Weights of a small transformer language model.
Training: a variant of Muon for these matrices, 666M tokens, 10160 steps.
Each number is 128 + 32 x the weight over its row's rms, rounded and kept within 0 to 255. Layers, rows and columns count from 0. Numbers have three digits each. The size before them is the row's rms in percent of the matrix's.

# down: layer 5 MLP down (transposed), 1024x256, rms 0.0589, rows 739-751, columns 0-255
# up: layer 5 MLP up, 1024x256, rms 0.165, rows 740-751, columns 0-255
down739 037:155154100057164164075091099130109089140178093111083182123133078107129136091145138155110087169117057076157080108083145087114177123107115112120170103170064104147196137117135113168085122129080092135134128167079052130114155161123106104112174078159168081160129082075106121123080096169093132178145125125129149179101151186148103147108098155134100095110118133146065116115106144076173167039103113123172112133186165124150113145148178147134118096157163092166089137151097160136054068137112135106122144086113109118131112088145113107127118133172075123178132137143126110168108124070168082107124110113140135116111154134153119072071132171133152117123164186162124096128102140106116134169146155164164071150117092099129096132102103137132127129181170071143138153188137124136157186175197185
up740 034:143178159179191168117156092132121140138191178150111080152138124146168113094105170093146083107127065140090132144115091117107160089125159142133094142147118074128138170097145155062112120177079117164012126106138162169152179191147148151144126140109116107123126160128157116119094209085149144151157146098204186179132119127103147117156188129153114112173126149136106092092144110166124119095117134170108097157096159135127125123082177116134094083102159137201125133152074091093147135184069167186107065110146141113173071131107144128125085107111069124096147112132172112155143142090175102132135142123078118161163111083194103116163143097115157104102125124136131175108126114164125176139119111111070125179169152099119175153088122148107078138136085206153132074118147127097107106058164132
down740 070:162197163180149132121141147100163099165129149132144098139065140201086146080086137119100157123121055133103142101073111098104169108129133096098156104115157107154164169117119068079133157132087124176112111082112175184164125140136140099128158131099104142119130149045183131094140146154131123152169115150171137108188124070110195067121200113178113127091116088139095071119219096174140130073176150125169139142112178106151104113146160095141126124112096181134152095089127125123119129164141112177147071095156098190142092134120105174153109125086097090076101100142125126111145152118122113147104167096121128138064121084107133092143110118129154092114105058092114202139142078115170194093143147121109138162172096110138175133159084165125118148178094132143156101192099135143055116088156135
up741 128:150106133146118139150142108147102111099106177075141083077076189123126082132140155183093084111137133125124097050155110137158136172134152138066171133142152141126152137122131105147105104115080128113120136087096104138078145066138190121140118163162102148105196119068064122172117100115143115106111129123128111151077201096104135072128063098119188148153185092155150157110119185151098147055142165107114119144121200153190118136116072095111130116093147081165074145118113145134132097147110118105185161083128089156061096095107122110096069088141176137130140164093152178115157140149093129095100126139099156141130099178165141132175150101147144121162068145169129173081122071147119162159094062154079148165160044100144178106156138078121103110182160134094161168119156090127165103142113094
down741 128:131104068182116182130096136190138125152157116148134218102147149167157099086105127161122182159123143140143085128128062123180131154151114148153163111132082042129144080105135114177138115173138150096177095121077132176053180093130176172107155101115144172119182136129119182103073117089142079121160090088173144061063147114103110114157145174154104111137178142183116181147154111131084151109150121097125131184078190172154115093146095117068150112168102108120185140155102094132086121132134109143132129125111080120109084069131131148119107094085140158093134123077144171145118183117131148059142128145119134156115155146146100126137123121138154110112109115175114127134111133110152126200100082096159138207105092124090143172124120102092101166165141150140191099199053091125159093135133139
up742 068:107138143173103177107162138129145060097151099133087172126146152120190107136112142087134160114150093108159180132147122200132148119118120093132092131152133194041160157135117069161166142177216143137115126153114100072152147125152078151156109055073127169126173087103161151119076157184111137127148126128083136135088116113018122148054108166092093140097098083094127131097092093123048085131184117129120113112109143105113148131130143131119158164092103155183049133104117163143123135151119113177155114147155093161105085105086116174118131086150178090124151140140114145120131132163169129122181171102149116126102049089102103120121066155155123101074155117135149091149118138193157136167126157128122114126119158080136153110080130168113168179080118147178098121180145163183104114093122143
down742 066:081156149109096141127053153096097136148127136111155127142128026164120103174119171157104102131127183119091095121119145087167099096092143142095129101137128138227050095154119135134113123164103155040106093133146098098125121133104169144125088129092116109174142118154054143184158154124118143165054124071124127113157172107100107172141161080127127191171135118148160109132097166098179073086109138106116118146092141149135127111098116165140139104150100147156094148156078101155095106112041114101148143183076198153125119165169118120067137149139100098178141176123124118120121094124148074116147097134101140171143128132111120113152099171126151136156147159199131143074147078128125069142081168102096072164190111134121059144151135111084102129124105088098147151105143064060145174112141172
up743 047:141100151174138166136176032119114118086194176135171115190122216138164154131128137142134105130126128135139149082138046105130083155099105151091118165096135098118126157103115177094082178142101167174115119121141148100182186125122149129095136077154140163141107114129157076108062207145166138108156046134101117107163148103097213122135100150099146123163116117109115110152139118140110111114108126175115154176138121161097109121098176126132060095133146141173140156124088128110103098132101096202074123109144084112126089098121113132148101159114150144100172082127146095110129159112170137116168107104088123166209067106105113150188175091165140080167119119125160119129142107084123172107118157121169151207156157088181128167167116094106124120074119165139155061137190144131105163160160162
down743 068:169148158149156115128132109093177111112160164151189123178052171186066152141123114134137205148115093150137135094128099100140095129124095086107136119114169114139182165116132116126110193107117153186137105115118156145159139147103161099137135103121127195129105135060189111091110175178148118111182070156122127116194127089126201063107159119166138112092117080138102075154177089137139101065154143139167171175157128119163088144142129092113119134101081126140158128094123142116082116177159047191112119105137070132134080097090099153138090175073145097087122100145149124127144178118135126137116160107111152139061079075089099095132127107130122083148113063132110153104138065093149205091138154121168124183149104108150159155187102181135127136118094143117182091165128152137070108127148157
up744 036:128122100115149109115163111128153105096183153197133151107120157110141128128099109156144128122101125150166135097109116151151071087118118127168096100085101166063099136116090103119181104153137182088118112154114144144156142137159160144095156086128124147078091104118153135089097140217146112150112182145119118150130164092122087129199133108158171048085112084141201135101172162153173149114116096139222135198105089170079125151108128143116158121123124184108080164103118149078117088166134114148141161165094120112081126181142136089114133075108127092080058158122163107146210091076153148154092153142156111133133138156113104092077160160176130122212179147145086060151101131138179115116194112116134087114112113084115114119175149130147156079121149138091123167126119101095132190215131151
down744 028:146120131157142138119107131130098148124080114065131090132177116135138134145162151131113147127160113103128105168176147078094151138105160134063186178151146111184122126162141184101079119130136105150107135112114138089104101124052050113151067138126151074181146113204129126178129109039151123136102092121133148077115108124105182147106089107105072183118110192109105144156084105121080143131113107151065099086181146133187129112137125164072086126145137079150124093141168107199144135107072126105078104093145153116172100088095125160101102146167133107186164100117084140116041104168132147096153130168106176127165142129107156169144131068153135152102090121140136166080139131122082180103052130138124162106118158162128161132077064117115099153094150158180119089106132168084150095056108107
up745 148:118154143166098129093199156116090153105090124140112144168107120105135149110107176137071128151120128182155146140135098153151162098106123093092157119163098156120141160096112103126174142093062159141120110070111130131123083161100093066180128121103101169079159110140112082068093121127158070113179145120130133105125127113196090143147109070178086079103125166155111163119152157134143141058188138154201119085147120102089190118104103185133156141120068106121116127126146114165171156128104168159174081081085095083163070164152138106189195114141155154159161160105153134134142072129125149088107121099139113131126044144165110094118098085121106151161182098139081164147128138079160127192108145143140156148116084167086131176162053089145156127100127135166151062147127071128160144083085170
down745 132:120109111110127118165133098140111134154137081180191095117047133113171152154161131174151151152149129108114133127120098137136162150137072123153169132179076090131065128087186092153140100149163109157111152089125131110145176162165113164154145120095121111052126063103126142141109159186133166100150139098164118188096134076133111226137112138099172131100137126094120169150057138152133034118099147092141120150165156161128146141123131091071135073092090119166145160136114087146151114099124196107146177086145137139132192095214107155087110108046120151101125108102143178092133142174153143136165136155152207127101106110137135141155130157192152194146139124177133122107141149097113163121132143169095150112162136103183124072141124150090122157120119122003119137095159125130110105121138095
up746 147:118116103160125140077157099103140098192128157165126119137099139147061147096157107057161093082088148107107117164144089102095119134179091170040102089119153101185108131173145118035095110167099154125113161156089151134119138104131153173172123109110164162121104132063141139117119124162155107153115137075134112143105153131144109080047149139142102162109118192130094120127112128108117107094180171139148128166025193202114170108138120155111082074089152120097149183114158157114063145132096138178150108110136095144105110140145166127142123091212112103151173116130169094163153085126117070171126111167058155102108160163161081066132108116138126071164158072120131122091150114194168126151184106182089120141129132106161151138172139108081139116188121139129130129127104102149116122129102107
down746 151:145178070146132133169091124089166159146140111157140156137102154130112056112123141135105173124115127137142107102044091144127143144150158129101113085068095124079136092118090165120070142085045142111137164170110078070125144116157195171107090200101125122124117155205061076112106147135135183128096082142173106192112122127137160093095194123117139133099155127162129097099179145087158144125165123180123120209090115186129102113137050113088170139145133135077200098188196159124150162112107140159124068066106114097148095142148136164163170123097117118114124108065113132153156134093104096171138128135108191150143096142114134121103087084156099090155135141089111170120141125206119184119115187086110113108101132149147110133167185144121152115143119140119177116105115104124103163140140157
up747 148:108142166142151125161141099147122112128121161166058177082120103051125184112153103152128194111091165049164170076120105109101126139143103144121148155137133142114109125140145129115130091075081132131108103149107133077107089122182160126174155068177143134161120114113167162168125165126106203132172131043068114123138108115169098157107148200120143066098140158124151111133112129086019099168147144076059140153091155142140122124111110130070101114172121120141171086121173129120074162086136148127184136123114103079131089131132103142098146165119089097122116084113065137172124101083137094133126187098061124080107088096114124144078093191143173111117097081105059119138140150112182108141146135126129159123099093137138154151087132082070120134128086094167121104191092145100101089117157146
down747 160:131153129104123103183122132209106129126176132153046200198132127078134164108166151145133115140094122072159167161130119153098132137150162171171134129144057174135109130108118134111061109166141144118142167094124094052156082156162111179131145102171131118187132156127158142134117122121119174134130081087128141147116090115115133164103165180096160101134200189105160109164094098072059176136115089120072138124123096120106133153125149141028142085095125129183121137139110155106109108140108175179186146108147135067105136135135161118107149139156102131115118158173100087202169138064121109124152167083152129128179130080103114183146086185207173118143100115111124143164131158119213153108131121127111109169132110223148140072154144132124107114117123119146107165159110136133125117082133095
up748 069:161153101139157176099106128135105057141107179172139091163175158121102104134086087110078076094096097119207147060199095131147125199108125155102146130141135126128156110065145145139124183145172138126113118145120131111166115120099144097109078119122123159117129077108134134083103136130176082129126065090075155117113144127097130127089153142115135132118173079171171147034141132175174139110074182103151183181092044141119115137106126088162144125152114202106181128158117105130161095112143112104193166089082133107075139159139121132202126156164189155095170127127084180099123106120087119120167094105142131111150090122152162112089176084138166147150157184143077146134098081114133118100151119096093118110153136134149045170127142157099112090088124164109112151162182135098071131146114099
down748 062:083128177125091093143097134149164151077107083103123102097131082179139126120146185126180110097100109114086060153076131109106114133156107125097105129121093130132104084181074101136152046124125118124102119149131126095109157113086064165083138139164148098129148180131146141163141118152098167101114168166231137106148122128210145142188116124074112109142070129129109135164116172088090187147128100095074138152183145140149124141150110166092108110100140109116128119123133138132116127164114198125108083205097139089145062139140133109084149108125087082164107079102195171114163093116192111106158154148137113167203112135166117086182112197105146144072107081108136181120150176136112131164160180146090120155119191131142162095103113084126101105187097095154123094076092119134161128159138162
up749 018:131166161147152175132182064126124139140151181112129120163088102137147139076079114116116137134113086151111127139064068133126150113164219125188085159181139078085156151106122142084086110139125123158106114127135144151133158128160143162151149128106118145099125195095134147138147181134195169110143121139157179157183140114083151103155205194144163087137155125098128071141089145147121082141100135128077081188107165134121150093117182134110136151126142138201147145163091082107106146214107127126121121171155127117163107126121109121124144098062051073120108121166170123139181122066167204165105165158077177113128100103126110097182135155090223089092160151131110158153111128101104150101149173100119132150153150080090119133145139103111086184144114162144138113078119161094091154085140122
down749 048:184187171159135110124142145109171114147110152124168123121042140189060159105105112128084199139106080109134132087066111096105151112143141080130146122136163125125175152109108093088113149115110138174139104103102173154155120149133159105147150136107114154118119153054180127114154134175143137130146088168146119113191136073118197070132204127181124103098129073135104078145182099137147125092177142131141149163110179109160112097149156102129147153106087166133164094088120127101110125158157089163169124126165093163143090116108076152132104134068111081084083113146121159115174159107104134162101187116126128123013121075094126072119102131087167096116110070108107203140126076082170169078167172126146139151167089127131160114162124156130139163163117113134158132157090149126034127106142126
up750 116:107119149156126146088183061167130074139174173106193070166139077136063175073102144161225121125117155128099109126174127191133044136130068136137151104062052138092102100085162127118156147167186140114128133160109124138170112129111131111061096113134119085187096102082106116108172079185137160120094141113175122126102148127106124182105127137129185145131087115128088126096147160175072096196106172096106129145135119137163080143088135113135129168118145183127134106119154173127181103129113163096096146106126099093096085133098110194124095109090176132120098167151128108131144117145120119157128174104173108151110134206111077133113151103102155103171114139128156112126082151151106147112085219140129130110114147138126105134121165136122058150119092160144151157114136155138048117101164081
down750 116:117176116094099115166112094146105124195131143049125104193144104168159159077153166148096101192111158112057075104146193148163088107131095166145113118105112133099114133130174109135110081128125122159136221120109165140137130083116123086126167147127153118159149071072159060064181093131156128115113196074118161150122085159127126157092083175166138159075130130085086147144118136166132094168124144105086108154125134086176135139067123128136123152109136172106133125127120147133113051140176157142131147144168129071111078103110142137158121137057114096103139110124165097151126080182116140202118097128128103149141134138101178162143108149108119158104144083138132121151152145187078151173119171164151155145068193114099172090092162136137108166101057157156084191113136146195104141091136127
up751 012:170165139140118146083175132090188081121255149200140143105144079125144145119154141161104120150142125112123206056100075159126162110091123112117084122124141147140121121094159166115110088137137132117060125163175144157143130088136150152184131116139143107084132098143152137115018171176147142142182134117085215126153136125130102113110145158206109122093121143146135079071154170140158162117073126181194130173129130114121147155146153129153133068090173127160062138171076123089089088130118132174119181169159109109106103084094148115168128103086139164128102190149134146113108121101205109156131130116149098147152124125133124109132127179103152122164163101143072069180123110130137121139190113096082127130070099089112115142144103115140148132101157138102114133139074174138153177147106164
down751 008:091099122102107105182113134172079184128044096056120085137147186122099128186132141112171130114080165175108070150210173123126103165149135135167174139136144159083119145132129130149136162099109164090131113104114104101111129183111108110078114142112134147170150140172097134183209071058140112107086133112164078104107167112146146158181094095118111121173147102144120181149093115117146098124159096097039147091129123129128101107106115142104132179138078114128148114113154127184163137128111119106115048131084150159183159171124112156064100109168122089146133094102103114148159156163099144095114100176121156116161125153117132190141158085178097177077108192140128163057152135144106104111080136137178100108165191186160140113074143146124121099072100128134099138111174104077126107149106116